Part of a small language model's weights.
Size: width 640, 5 heads of 128 (1 for keys and values), MLP 1280 SwiGLU, 52.1M parameters.
Each number is 500 + 50 x the weight over its row's rms, rounded and kept within 0 to 999. Layers, rows and columns count from 0. Numbers have three digits each. The size before them is the row's rms in percent of the matrix's.

# gate: layer 5 MLP gate, 1280x640, rms 0.101, rows 496-595, columns 560-599
# up: layer 5 MLP up, 1280x640, rms 0.108, rows 496-595, columns 560-599
# down: layer 5 MLP down (transposed), 1280x640, rms 0.077, rows 496-595, columns 560-599
gate496 099:549467462507557513558506505575541569554500477541433505556508499412441433525557607479492499537489459532519467450470538518
up496 103:460504519518514494503542551534477520569413596538480516461473547554461471543497523425516490552517535466536512448577566454
down496 102:478486391527559531593585595489437527501448440444484561521457464525504516453587484460544503562512449543541415523561546508
gate497 105:485450530461519444426468458597472503469464421511420458480453533557561456529611586545556505524455482597460546528434513483
up497 103:540501519474524481492551525517383519513498562342437564545450532452458631519484512438468514409484532495528477476531563568
down497 102:532441478431408482537465503429468408499487529557513583452512454512461523535423560542563412523526496425529484536464432581
gate498 093:608464485480508434476458532550440446497537563451428468439570523437601526425457437480469502440501517422507518579435508471
up498 100:495487535370492504380467510489523510467522480555434499470546469473463498508572500506459452512496463445483444550507476613
down498 097:501518540504526464499518494468448533465489482479465503535483662515406492503484485531501495441452476572490507425515425566
gate499 099:536494432508502461455472432551477582537466678521435533486505529511541476403568497546430544400596457506512504568519590530
up499 103:537543483515460445476496501449616565477561532561553597468589475498501524423557568428413425408448531509464482560516506495
down499 095:532482515550525486522558596422520432510532535507427529550551522452432500508496546542466509459558557528550507513521470571
gate500 098:480540524500396466561524495439509528477458488554508561520579506437493497555527543444509526455552469456486472443584545460
up500 097:475581533641574499554446543485451554501496524641514520516469411506519524489500406513493501468490534584554519582467502453
down500 095:468460541507617500609481478523584469406492514467435503515520457481503458502447520442456538401507517440557432563517454530
gate501 094:500437454462421389518511465467393528453498523547474587545451456481547513612459470487614479532518576385522514406514582550
up501 097:487564522552495546529478502480572576477476591468509457554466413470541415560599475523480439473534591445446521476496475541
down501 094:445516520452589452506439563555480554471434529492577541512449491409460466518454577498464517493513476539423490540587602548
gate502 100:563422540458480517488625568426427573496507549594550457516501455550569483568473489485440534496535531460445511476471600436
up502 102:500547499525463508539479577453501517543573592420561451376496447515480420470498466432511443419447518575606570460449506497
down502 097:589518503558516482505503501556478676514537523542462450526437430498521482482463527474562459475472525628445447553500477449
gate503 099:509525457518522483560548481533544454557536511565536495567446501459436536502447573573413510559530476435469550430487530511
up503 098:557465548486563530543506527425450481470559481491508407509574474522570511454479531401584431554554517501425446491532453497
down503 096:547475520454594580582505546447382385592482529460452445502480382476588482523508550529576567413533472447480537492479501523
gate504 096:405489461493594457455501552520501515561416547507516444468385557457470526471546559546437444494596505456507525475520553457
up504 098:461428469498595499452500488494526460478552480529446428481485533399521485573481470518480487494554422457480508484502453581
down504 097:444512459550499475495547509483414478481449492462507523560522482472487559460499586479479552526586515491496587530530646505
gate505 101:561440534490502506528449539511524492551472572438501546465488465442602516532549457572571488518537547500509459386469505551
up505 097:493416410463453544540494498485441501496487566510440483461553489441427461504553515424506456582503502474501475444525544512
down505 099:546405512456506502551489460428460535456559489437491448506512507411495508500475553454449502554489470485511493514537461572
gate506 099:481418567549453555498466535507483441433513544468588579466462517442482571522518495438495446433547506525609510530498432518
up506 099:573547458542504488542576452486473521481401527534513508512473475510553453460484419473427457525476475519580446578447512548
down506 100:576583488515420509449468449519524493551513479627532503570488506462555520453537534555499440571497427473475492476494519491
gate507 099:486488483549573439543477459461422509480520441421585450434420500548446460588453486460519598405464480569573437549462488411
up507 102:412484397588559481422402548485553553533492634509540578492449495562510491629524521446532505445541507495423490460595426419
down507 099:475449582527488551558456440498491540532542492544543534572432464490558558615509386474504432428519516441492433519414456468
gate508 096:492550445576431458505504466558578601470440437407510446650543561511563494452485437567468542510520511479609527454418472428
up508 095:517530497424548570474455537578551548461543595531571496496464494458404457505500505495472506486457429352481515467498513538
down508 093:409362520461468553453490525504587563461480446412512543544546470492475482444461481529495547562462540451467595476443525480
gate509 103:473496529483573484505492558431516543563401497550551491499432488572561489455416498555437492532547555573492514531601530508
up509 105:439468456449487483527497489365525515478503575491530476524485489546545483461585513515593496502480553472503551520512478517
down509 104:390575468435500515512538508498635427508586600505480452517482525413525550455493536507481489485547534579539500518537435435
gate510 096:568449538418498500625567585497449566517535414523411475481534531612473531523558498475511435422526564578474444511513505505
up510 101:548398506461525502467469486523521472435459417487589468450504570524535497483535502526530436450542529543520485397511556445
down510 098:454567447531484502531488514505448480634531430447560544517505479473475428556424556422483548536570453496597519570502487526
gate511 094:511476620400411464455439502530473388446464412541383460584382522508502536502526553574462480465445487542406456439565469505
up511 099:541531516389409409411465567509554570497465406536476448564459473511424564511496598470431544463564605523496495509497532474
down511 096:457518497475519494494497502476458571508492502633537529478458531509540405546512479481518458524515492567507504591489538415
gate512 091:478484481505521437579568498506595490463538565456504480484489595545490561529473490534503449532507502483464475537480497527
up512 099:528576567459461517512526582571541537540534463482474517442536500455547506507450462556531483431480531565462498421536558465
down512 091:521481506522463471498488468489487551501548517565467454491424455572465552546452591480448462516519601505518488458472488523
gate513 097:546500469515434420528488514523491502517601466411561484556480492494380484576470513468481536510564561450499467524449628444
up513 106:549609490456519589461483513450459487510459598478397398546465457510510522502456473506481437547537517421483610489507425454
down513 101:474433436481534454414459494471473481525570552446571578532440482527526560519507509537566534435547505417533544497413550553
gate514 105:494599454490555556503446493517435464582521500513478484496502455505510417475482494521507549519509511602494501448545413437
up514 102:421518643491470524433496460501486487638533548476529519423420523549610484515435485468558497453458534530468492427525517437
down514 100:433467554518499520500435502511511486492544482494545457440399487497471522502411510418524533493459500503554401459493521453
gate515 101:529485516478464613592491547542524562550504511556357504490449528473571534598471446473550469437509506495416459457522522526
up515 098:558565473463496477524522506512490497610382454539538475505480449598469484417459534532521490499562468496544585419464496511
down515 097:479414511431544522529488437394469523495489545447516540509437478573488518545454514531493543542556517404618533514517515561
gate516 099:446498462462502557535490466536473533512449564503439403364405443498534429498495476526528421450450485450495512473474476465
up516 104:518624505582531539549555499443550493542490540491478448466510507562480521511538576578509392482509553548543430459541400455
down516 101:555480536520493504463529553547420497512441574436496448506465483520447439519482463491466446464515463581554506461451506442
gate517 098:526537576524524536557477575435548570457449541576447479448419393571541501456489452503475447526574450518392514490507421529
up517 097:527495498405530588462482551479533522508485508547473613466428540539550511517471468476529519536514474463512523462463507473
down517 099:464479505453499405463430522446463451429486404463475528515503535494438538560432560505484493496456490478395583558455549480
gate518 101:615546514574477533610422527520426550455508467513467496409471557507475490360445605466507518490503613474500471509508499465
up518 099:560455385477572475499611499508486539531454452520565439549467467510536524531470528563516464430463456523505507521507565591
down518 105:522466549475556454432431509462540531593467550458483548507488565531542497502606419496600525474569540465489487564454616495
gate519 103:520438474572459491554553490491412453567555501514523549387447454545525597515451467480607509495583499461493449451461608448
up519 097:476542504462406482473368439506568478478473421482533561549494533484533479488566528451479569494418464439504535457513542492
down519 102:534531471483547359391629487521624519468585619559432449540423508390517492453538504487499393508547474447452450485527540466
gate520 104:518486488434434578541458489606491478497521481501501540479459502457549403424464511516432515479462521563512549445489544477
up520 102:525520502545467484493515539448472498456486460503473478499448445485426505433572591493511515534509484462516566545469529541
down520 099:467425519494465430608495541553532605365592506559504446433537463461447552491526470521441511566555486535463504504456602438
gate521 099:521491501581488479614610525551505373494466488504503527497403488486489557501466488442458523494496413434405541508548513405
up521 095:405486519569530516480521487429439546509487447396408485503558388434473516540548443471517465530454444465541471556353475499
down521 097:449539560423502484476313548492548517472481476572467459484478509566605505555521527562481541497518524399508477516553444514
gate522 100:469551432471399468608496527485523512536521538547576461555493482447522522543553498478457424548456536498561498500479553485
up522 101:611543600472498439548435575581523520435516515570496533458411488531390509558555462438538513500467495454527490477506486569
down522 102:556526507558490562512460464525398473513465486518530519527528458585484446497557579576500444592494485491495520448608496467
gate523 098:476493521515481518523502456474402495520569491529500505371511475496430484467418469594569428532552478498483559417511531462
up523 103:428519504453530434481603453476480494514430536468478542446564475533433530417498589523486546466534554485420387546496465467
down523 103:418490544493501518418453465503497519521564449503625619461501520487487462467501542625564578453551503477480457497495538446
gate524 096:544533559362544490526389460470360513461407513481532475502505511414579544518466519589513518461586551555435450462548487445
up524 092:454575522515595476548487444465561542509480526537422568422502511531526474477586514504480460541490420501516513510413449456
down524 095:503469414506513512466483492539504427460511489488572500508577474552534620450478478583548585565497391500497558517479571477
gate525 091:490484470508452490494381463488511538420435420549579378462539565503524560538487585559541532527496540470536446469519364406
up525 093:548542424596449485429476526476509477464573506411588501454486489516463439526438517655550544466534589455559528503443440451
down525 097:539409560477555457440477452514519493448494513473526588432474532500547452480404561553544440435516537507473539575514530517
gate526 098:540399576505526458442472481402461457474551510534566431512501514517519487540552536442500483472496474472459414417474494554
up526 095:529489593509403507425507514445569482547564469522489450521478456448499480519534505439426509497522447395533473431483446520
down526 093:482538571508477484533536509463458358547467520474489507514564511460526472466614589399472386466507512549497495475470446509
gate527 107:533380439462466459477486469543422487519508459553431486439496537482436514480427450566584407521463514538592566469500568528
up527 119:542470515614506529531489498576496500562544566539449533526488477443519584493429477523512434503534487501549623551523458502
down527 108:505435478518576571492392525504527499487546408494531547386502479460522528415482429479445536406569537487456502490483442406
gate528 112:501508468497528528515459387532581480564452574479484472484510471533480454546404495482497381479553451506512410374528477464
up528 122:446523454583445537472486531431467457495550473576362432502394554484407461419531450525493499549472582464487562479424443518
down528 112:544470569619485558485463504477445461515544572440507555462518454484568537449494543510536533461500497547493513626496492507
gate529 101:583397468537459545476489487569503551506408487488558555473515598628493571383548440495544472429589550483537587494490505379
up529 100:473462463501576557460478461605534550535463537505501413566538561464580477494483546518486550422567491434462544572601478471
down529 101:496557431441473417481440424563526603593524557506460448431442459415472402450526516476477481473406540535598394454444498545
gate530 094:484495576386549551547548507520441394543558527576509531539496361508514462502470461557520435448512518487461500535511461452
up530 094:521528484528456511477541580507540498492477555536468514433546524538430507472447477395470622475513476498501422448476555550
down530 100:477526483439413481463429582513585490402554467498514457584519462467517566474492508533459462492520549559483510532557564494
gate531 105:493512497489549470564377456456492477496439429450493458583472489516550573498513564499513444513376570489501550472534411591
up531 100:506534451551482455498502515522506533503524574522466444521455534486509506449420612524486549488418480517583526489479472439
down531 101:561540525506468523587521520536469529443457502508472485586568494462515563511499486525492582513508399598451507488502428334
gate532 098:525443517486528503567534410466495572526519561397544540582455488453605532535557414454411577455530482546555529488530372526
up532 100:544475467624541535482502538504470464527455570493567468512514409424449580552503433494518465617505465496430573544533494522
down532 098:498447557470548505496369554497572620519515456469390540547441525474583414486535511446431522538542545432461509497463493498
gate533 101:466492589538484485613556467520463412481530578466438472482534479606486461518472432460467415478528538446562465594391403554
up533 100:463560495419506633442566463478539540543487550501454473438474553447514470545563532443453476637532433473489436511488486448
down533 096:532530453472480529479540447510523537496431559484511490573487488587491489505446370526530460549586514518494470547533512569
gate534 099:543573474372498501452486491539467467548527439504528542553457522494435551548500543507430465499476470577410499441445559493
up534 096:495534534430521590439507435465468493495485498467473501528490520558497504569486503525492419498490562615458491523604654498
down534 094:479510525539561458454554448558523477502506496637546577489510395502562481472512545519457504492483512511522545566573494449
gate535 109:474520542445552437554558526553467582570508605452458480410514551560434515506405514461569473518520483520589478465504517509
up535 114:489503535458497378393485574430383569495464542403437427559523479531542490566519500527466459476507562492609442483531453426
down535 104:471577466506538447455515515425484508569552528511400455466430562530567469399587547516479421507532407520526519534419508527
gate536 100:495608427400469456536512371505515479527596478377475562455564531449587542509474483542553621486459478594474484521371485453
up536 109:517518566532413500506478528527593518499527434408541501407540467528428510516514464582511437448465565503539501480472530467
down536 103:470531526487479456500439494539598525442507495544517527572513566472489477546542434576529594427550487427536515449542511412
gate537 090:494506485578541578503470423440538389507468459488556543530509453438508446561475535480589427593547531398579414544428532467
up537 090:545497511522503433434456483459425573556539481448543569454432613542462442486431526453442546394594442492426536564552396460
down537 100:497515482551465487440428434552531531493533527470541524444450486416433508533437484611498558523489435476636445472484479415
gate538 102:521547509457438386587455496521486501488464490466438551464473437518564528516517548564501427433486516508383528534536433534
up538 102:484474513413525476524448427486458485500415505398453592574513453478488442518450530551560470572535497497472455480440427529
down538 106:467489525560521540568484442481516432440545486395498474492549584594491514534495588457598520525492394475492533454511446488
gate539 094:475427469535487438410467597606516540518555395465530554409461566489486502488559520505434439491494476652457469513500550446
up539 097:495402517548495572567490449539494523547421436472484489413569511493512498479512464483453415516597439529426480539470582482
down539 096:423455524465522467466558475535614510582412463487548504551482554452392503486596506458481448497586474542542484493520539438
gate540 097:523534513534537444562642437410526417374543533526458400544487489510428523521457486495543528470553523505581576512585579525
up540 099:596473545539426570513486469473429486566404602420501618469532499517561488551479502487519555462564416497556542490522581490
down540 101:520518505491454440508493467451499534519531492520622405492497436499463472439455419493540540478575455548420590546501473497
gate541 096:434513551502566470471513503424483477539512436528484400478479545639424470513541495555463440434581431504475481509518635492
up541 099:481455467459505507570482532528473463589554562510463504504495443549492416517425719483481490514588481363520512443491436501
down541 099:563580434504535459568585455515546438428441640485473513564469497465426438474384540519563515462404495442494505534489567526
gate542 099:570502528397472460488438571553514443494546457556480517460493484558414483563432539473535469406541457460469552558575561446
up542 096:446506381521506516476522494492484478515447465453462562498499517536417466481454431591421591600445425564593509584546381527
down542 096:423500467521489497472478488537582548527457578482456481482477437426542504504360437487496502533469549487412494503504511523
gate543 099:396391576542405578530451459471434483567508492436486646526430518588463482574583436524544560495495467503455462502518529471
up543 097:484529522550508437529466437483480476447451559546435504525515496466457515468500442508483406557545562494507500563459417464
down543 103:459519508527527522542484441622479483472609476547479506591443476636458521441552488563563536515460454452491472587577547478
gate544 101:526531610488492526556491543494479558568540468541565506563511428505505456486525485439451541532535516450647488549537544477
up544 102:488520551519574509509478490507459543519491490487491562528505510575495453601530529512458532491457584533582523569462362446
down544 098:501609583644546514540526495480487555575566429448471473502485480496565389485508469437455519475406490471501514504542534544
gate545 098:554492433443544428535477514514448510514507583467509572534559493495542414516516486465507461485458498469397478485481505498
up545 098:462485412487424581514494546493550525480577451522471545464517493461452610502419544468488521532502509479521444594548497531
down545 098:434585513500501564467436467511432499437486425500475450539471593445524480488518574498459520539463459439481510586523501513
gate546 097:447506572491498470478520443450558532498475493549473502451629440621470434534472434533485472527465549423444466469420525480
up546 098:444539517490539462480479554461473488415540507483579471485456470481513525531497411651458522454568526416563522463524405612
down546 101:469542539483473429458612554496489528500570561517494436548448599467428584529539459514478508485526457564528563466613379513
gate547 098:496382466553539422517550470397464519462511565543493514424575425478505531501472494435513530535410577445443537504531462532
up547 096:477452420597428490534514504507573561480504459495545464475504406409466599483439537498531412638467487454473456499513528487
down547 097:490452446547511438598452444532563507519515495532520556524466570461428517407518523492530448487455503509624448542431523510
gate548 103:528531562499499542468555493492456409504451520549515525462551509509510537422494536580514547511553567604536543401464480332
up548 109:520399428487585424539584521488499479617444512599441531517517492553433506519539451502462585383521595479545453536467425490
down548 102:486522534432557496549453598525387546454461553493543421544568482524549561448513415477464538472493476486486466454530502528
gate549 097:561459450440544535594562540527600452607495483540493428505473480497485565414475560587413490499523562463508502477522436487
up549 093:433560544497493435551461445483477501465462596535468435542500491548527504530542499499577395462514502509461557532639488361
down549 096:526453524484522512538551511614529512381477522466419427480542486431456468493542433524416491557492540506555575509604555471
gate550 098:588473496446425569496581521469497535573511562428596498504494407431484448534581453550398504551555445478467517520476611387
up550 097:363547538448579373504494534524414533551475421498453494518516493420477461523495506568551552538463493479475513452537502525
down550 094:510580515464503432566586557475516486484548568504463548535438561521437498512511564497471475448565445446609487491472535391
gate551 098:567527587550543525512478551543567459505479496521460450496431497467464629531685572440486606559547530467437502477569504495
up551 098:604473482532490567473502513539528461535452535474517470557440518498474476573504585546476423516490557467560550518509483561
down551 096:491452486480507516547486480536480467507508517521458478536523387601587472538485486414474448521451522586509488526580428492
gate552 092:452526521498518514507535500480402410569504492582417434365550510558440555498518525496480504539461402503499604488564486462
up552 092:446612439574571508484541469513440573647466455568401520474521436619484595537455521525481508567541633503596479533459541535
down552 094:591471523477367533569509532520460406504584535450443564497526449532487508593475422477464524520486553498511489534478453490
gate553 097:547592614479454481424568413473592637567521520459490568475420459631486491439499563436490545463561446425540527433396577412
up553 100:551468418527470422589460511462524419494469581533542448608485567551513466577439468420549465607474461492426481558510484516
down553 096:555551571406590590421514493529534534513541490508474470518530446541533475408558450505478548496495510466534462490417444453
gate554 100:529500543507502575497419560548410500487491415618482472532495566411496438452433596579516610447439468388577501527475472462
up554 094:589426519453532385516515538517509514409520489483504422517544525520451481480520583486415513503556443494464571463473442518
down554 097:487487554494458498567506475475482418475557598414496614592550509539442468550453524507542555512554449487489455505450469514
gate555 100:491529459550523517501593547565421548546527561476543469449463559443547507509515548517562453529556397490612511455580527589
up555 099:491519569581452539500443551480404504478562490479534498453491471493496483433401464499541444543523474570558589614482492505
down555 097:480574537463531507478560423520453525538526461455491525506523552490531501505593491463512532533527494498491507499532486565
gate556 101:436451517482540496614549373450535506478476544451448438457526602547448531488560519588455481527515467464486487463458498552
up556 099:510476537505538486539443536489488529546439488549452386411587448509495493540516533527520506464469558416473470506493439519
down556 108:606479450453695539574460428540539397551519503541534524463556539559542494438520491457499589547569526530468485514435474528
gate557 102:528446539558555470536445571478622483533472572554522510454483559463407478475521604510499483465486446452538402452447472511
up557 099:473398523516522552549520564394559523525541459468562501500466475509472597517529535527500459511510549469529482504529523486
down557 099:496481554519601484502560422556496557407586466482451489425511481458495493516458585541504438452585573468498582541522488461
gate558 096:619637440478511438510540516473463563550550583484582520504459494570482452448532474565515541582451518569539504569547480531
up558 097:556523528438579509483532487485476536459477520458461531488483506602505507526548448479495498519515407454545542558495439536
down558 092:457481457476432504428518498533539512422490481533401472655561485461446387418498469447523500481463533546572547446453492443
gate559 103:570528494472540537482565454473546451514472523606564540505478531512472502456438446486533580468569589511528533540436560510
up559 107:431516562516497473468453482472441464527477498578585476536430403487509449503416432535474536552553484500436551539538544491
down559 103:518501518568445580510504463491443518505465420547565539495455508478416459502491410502624616495589473541603484496520535511
gate560 099:483539494419497503481550475471550508478484563484530554556521411459473521464409502516488496474565545543490445564485493536
up560 098:471458423481522603541570577522562515521535432459526491532508533581528495488439552508474451477485554531470523466514509509
down560 100:369529497531405490547513562470549534528479550472481568659509526502525550569391483507422535486497486555529519461532473528
gate561 096:520527479446529484594491538547526453429473470579434446449465499523446477560501440533470522464512531490489423408500468435
up561 093:538429532530492561442490477500497471512458449452557397470360566485511590435502560397513512531501487544527555493403462523
down561 094:576457399519545433443491414419439430535520390459451520481465434525490490502508565491506526489427430544530507446436432477
gate562 100:450480459557506462503522457506544484458557501461504519445446577536589566492455478539479478539622570496450487458430478463
up562 098:500517373539437487439568441474495542494472525453466576539487467495499588469477502515446525476554553497518472455543435521
down562 097:552407492484395484447521540518463581537449530348536498477552609534461509379490465548529535517615476434406526495491529489
gate563 096:612441528523385550641458498511508504397494428552572561378502508475526561508525501552492565500547478419462595476553452469
up563 097:509475554452346508516498498526526475517447439484556544398522463486492551431582498512470455501549498502495565564528519520
down563 103:525396492475468491604514512519485530532453467518472507571529533524561467417505461394434484442610497502570453465501452507
gate564 104:578448424502567534441443527470560572422660500576548440572504518483469517473496453646470580478413640548537488503529599387
up564 102:448508410487516432488562527528530602484540463460498476514484509527412504530472381404516409556572484386493508417430488517
down564 105:450540540452425530425518488441573443431541524539500495524585347417501479461421510391479596609501524517450501569526430520
gate565 106:522586523596508525554434590427561506448404480384516468438502433540584467482438480453407440461384517518565537529439544480
up565 102:475472536465490540473503434457528382473471476441467495464451451441605539552504450484490451514436520488506472455490409446
down565 103:471636489560603474534472504500565523442434491465474499507513384472502506583514511509420409536441438467504506635465547530
gate566 100:542522440484478494523518487425574599554513523457445485471445576479458440459510588528447455542477478480482392528435489496
up566 103:494481569434550505446436513468427451434429548527489447554604497473557343470501469502482489525471572509571475500563512457
down566 101:474498527527483535594518392504485443508542466477456543438536599541429487469481464586491536521448424526587555513477563499
gate567 095:470460577522480469527477496429445430485527501435544486460465531484508506485452434491443463526452603461464453494473531497
up567 108:419596526529489550486489436444521520478482547470441484410524521422554463464468521459495492414437509517543518540523566527
down567 096:499513548467508584471576546539572499456392539533663620546495519464461476512511457575508527529475456533525482486541520459
gate568 094:473479522524452672499500552548489506504594551498492510386488494514534510522499532511497458538570459417402398470539459574
up568 101:404525548543491485517433511521444526512558548510547582497468469502461444514519543532570485546538533473499565547534488466
down568 098:476434562471472488525512470516507471362426396553476525516514494534524414467566528485425491495468531516471634576446487454
gate569 102:523480439503503518482405505500551467512484503490473543488502483485458431530494549472458573493506493488489524535441519440
up569 101:436583499496494428454503507470491681511514451531519487443516607604547455535405485543427507498410543528525564622530397589
down569 100:499413402524432458395437497437591506447471518604527432505505551527398454531507406573438571472482478493535440577566379396
gate570 114:559417481539513489503540443540495534548483508482460502543507583517487446508463625465460481466542513564509568514505511507
up570 119:500515452497501504469409543547556456523514431502464506492516555530478399538491463457593536550483576435538565555491541468
down570 108:548526471415537500528562445469431522449537510529572564358527448438553531504487538575493497514527528490517491459514487474
gate571 099:510509582440578479558569414495444522537466520531370511514616509492488436518523503368429460426411488446517483402534596519
up571 099:549491534434490522540544468518402457584583476460463484499465547503446531424590547485561491387472538545524515384550452570
down571 095:442438529470466476479470526399438537494573543525500648510518533510520492453562444365428509499532478411567527388466531418
gate572 100:590487524448435508452514462476446516419495455456621421339422490453520463482533560569502571597608554512512473425413615443
up572 095:467489469430493435495428505502485425601399614599441633424500468635479549490436587370530424528428525543575483500513470510
down572 109:371548463487606484516504558610491522521505595527414555488559542573489440542453422534515424448510555601449543535462450422
gate573 101:577595529465478505514464517505475549389494459534487473421399540506487498509469471455473523439557511508440506475470511450
up573 099:488388558474538443552424397551488515476469387483530546484468509510536489454563564489512576471501477487455484533457441368
down573 099:430500474521584462485500542469603521518617509563487507465483439526540596569564578435533471481479464416457547516434527627
gate574 097:474590519485456361472527492535486501541609486403534502499505496591534445573481512511501555502520559527478508431483482473
up574 102:448457547472532484467495423495482445514479509613486462548534543514484526540433475517575526518518520408503583562535456464
down574 096:633497433516494541538575438502543400530561594355482452574459590544492483555469568567511510529472561496469485581547482540
gate575 091:348479355563506529518531540555520471525508492517534470549523504553475446482469443405522421460467539474485380428521523469
up575 095:457468564484551572513547491450429505515474482504442464436552464449549554485485422454490505480418453400502497480537497486
down575 092:486471477558512510501594500531372504476389491500490543563618488587477493552403459551587416513596485567448484527422531419
gate576 096:484522504398550495541543507582616474493508467519372498449419451568463507452466476472489460408484488481466456452494557469
up576 098:449509436521425581535486423417456547580396549514533483488571484561472467421434479517470433498534529469482465469572461500
down576 095:512637429503464495499527457470510582557451520481579421527537417538497427538553450463512552490504488553418554496459548507
gate577 103:454406588570511489488526501571480514532431442448492518453472520562476486514435459411451471484566463488509538488539492554
up577 099:483495462473416518482515438527456391416481463495556500478543503527423541466504494477477590534506535430532564488510604487
down577 100:485495372534412559504502484526579510486542489423564523469518457495597593510561500548450530540573525480498494496410546499
gate578 105:457554510568544418534589534512445536468433520494565528448425476551446527541571392532545448529493513524504547440498470598
up578 108:520461483462454433585485476404543513512508525485389480404512492432464457489473567487511551560513479544443582414521482501
down578 107:514394540508472478618515519501566517419449477594450404459532409432526478467415557500482449497471525472569474446515540447
gate579 111:478478511549560470490516531579498471445523507404579497581356488433500484532449559596627508471460488453500516498531516507
up579 127:427481458518444490533554409526461521536431528541447512595499458574530499418544467423379548466524487513526494521416530424
down579 122:460493492520476509511512465577542551538465503519477468549445480538499431465509502504487439521555454512516536502495555558
gate580 096:569528487433555641463407552519477531507435460558471466506470552437528527534554555477480511498572485537479499435546562436
up580 097:464473440507528511536447470608480498490515592504638416465566401421442474398501528503554502556546561483469446463532474480
down580 094:537463528471545498449536572477518417482490485500480543469489432570551568493527490508489453401552516490504509527540507478
gate581 100:576548457461567442467489477437505383487465419533483502451516500561495506491553426520483518468381569491468543608501458518
up581 098:377543563505558542409570495435436515481524579390448446525471538514518483500462555540520458486537465432499467400485470532
down581 101:512468564543437469541439507595505525502478513575545533518478527506504456492494407514463508444452548515460571509549388513
gate582 098:510486498423548445447469524476599497446506519468505499441441506509521490518464460556492552542478541585462481527479491514
up582 098:494537565465465426521528504541478489523577556520548512457480493462430457510472480518377548489441529443510501428575560509
down582 097:513518508421548554541465463479448540459568531510528517538393440511473603542430633498461460467459452457559541479562452553
gate583 097:584501607505534480532480574455525509518470472517552569502503538579549442495431449481479494497513529404477565584438490449
up583 100:434533552562487418554566471641404502571529501506527543491427445442563508448556511469528497519470626560517461402527467472
down583 099:472497528488474462473586462524449412533528530555531377623465469480604508506495455515455493475500442479495463533494518456
gate584 097:486494539470484560526522511492522468486563488425476468417467495512545520566542505499464589525504517457505477556514485596
up584 101:527485445519549499497556410427483485543494508503549532435488484460459492445438594528506524524413471537435490476423490432
down584 100:458534442418556499478439454500476553504507560409424538549459499474425499419463552503477561574431605570592413499578531482
gate585 097:491477465412495513524558520536451490445529441498515512469553550491474516497456600460491533542502502538464499502486596570
up585 094:516552363497490573523473476508486515544460532583463452501517563480530520476488563531497527519448521548477467483434558425
down585 096:511490455532610470501497509553471484637521573508494507402485499493412516464428561544451537485509516523568555539558511553
gate586 096:513437558583515443541503546525391531568572498547466551537547504497517507598490475617503454586492487563450436486472467402
up586 098:455459530466529520519503462554466464523470509494441507486517568462448415552466528432518487539458444612469542535399527390
down586 099:426510494556521449416451437519465458525459553469577494535516461478420498409432558487524459538546460547525561480440496581
gate587 096:504471580500555462504533493491512481548506465523530479498471561455507533451512460489486450549462470578505412509580472511
up587 095:514470542545529526410552448455383500549531405501504410512436486552563505503543431528475498502481601512417442574449454516
down587 099:580526494486513436453546557485500436441481523543566466529435533560528535497498480481499499509548558520503459391566402483
gate588 097:518529568481542460543452428379477548436461532563580493509524522530433527567491411525539524468475549516503490455474536461
up588 097:478461538541527458520540447494532567391471502570515555492513592536513495549558474536510443499545534538440536503580500512
down588 099:499508529512464462624514486494581425542534484463506463513515553459551503385493624435534474583486488494607565558542469388
gate589 098:491483382364448574534553498572382518474434532453548505549546506448425508474485460475445392520609529443488545478437482575
up589 102:585446531455471430457429498585522599543444488470442484511490448484563466479540499504519404543544552522479509472515433533
down589 101:378461461471538544397547535572476536495518545473492498445531505442516436447444500513500652638464519542466437478476580553
gate590 096:399449552416464535487582461553454518577461550518491503473543518481445451549484590472529488509518510419497469494457505412
up590 095:535450513503475394482489578492494407461529557517536440468562480533447425551531380518502445560473480456510500544550488515
down590 095:488469449541566576535526472544472515491446556575480501490401478566460453507500454569587478434467417426590478620544417354
gate591 094:461500577551516491516474391480508479571402420561455504512496376435596533374460481531501455520520559587540494487456564477
up591 095:549497479568452555462543544584523457468502548483613553465518521460530441509503492494456524460486546434538464551556473476
down591 092:564462414478642561544514496542448477466457417455382522554469458564552461522534502531559491471607507523486450548446516559
gate592 102:494436498474472513451438526585522438649440610456484493477546491485563570548506520470508487602525559461384538533484461540
up592 105:439543449523558518488532433458465503488453497520568474539487493497591388418527456469572435578537514543474441485527550506
down592 100:484560441541640420467436488438522578486396543439501510497481488474497530453574521509463379515465562560510507521558576518
gate593 104:525499483496496520527522603474486555553403595473541483461500541494373480518415512425474409507415388517474518575503422420
up593 099:520492511474538548481510508495428529495503482597426510513460511472532413502494449419495500511544524501495557513438564538
down593 100:437431535498524502467571485538565434469482518571476415403450527486507455532458405386495496497400531484491473513576449430
gate594 093:485488473477482466550501588495415571444453466523476515513437514392483506486467511539443497467503516468529507473473475401
up594 093:573553521419478515591491519420486563535487418485431571460529613437560462611471425483528518540416499464560603565481558448
down594 096:574514511506469574465549535489402577509508535541587431550462575429556514621441471460420480485481442511525493504442481522
gate595 097:556472515501450510493441577505541507489516560590598497527485549457509540472493557547545550479445495477533500523511566475
up595 102:505435511517442536450530489552492462480540444494579514465509540436538477528412457517441502536500500466497531487484443561
down595 105:507420571473495483458511439524422524497543484509419451492413623477500537579485520443553484562549458426502550506545526565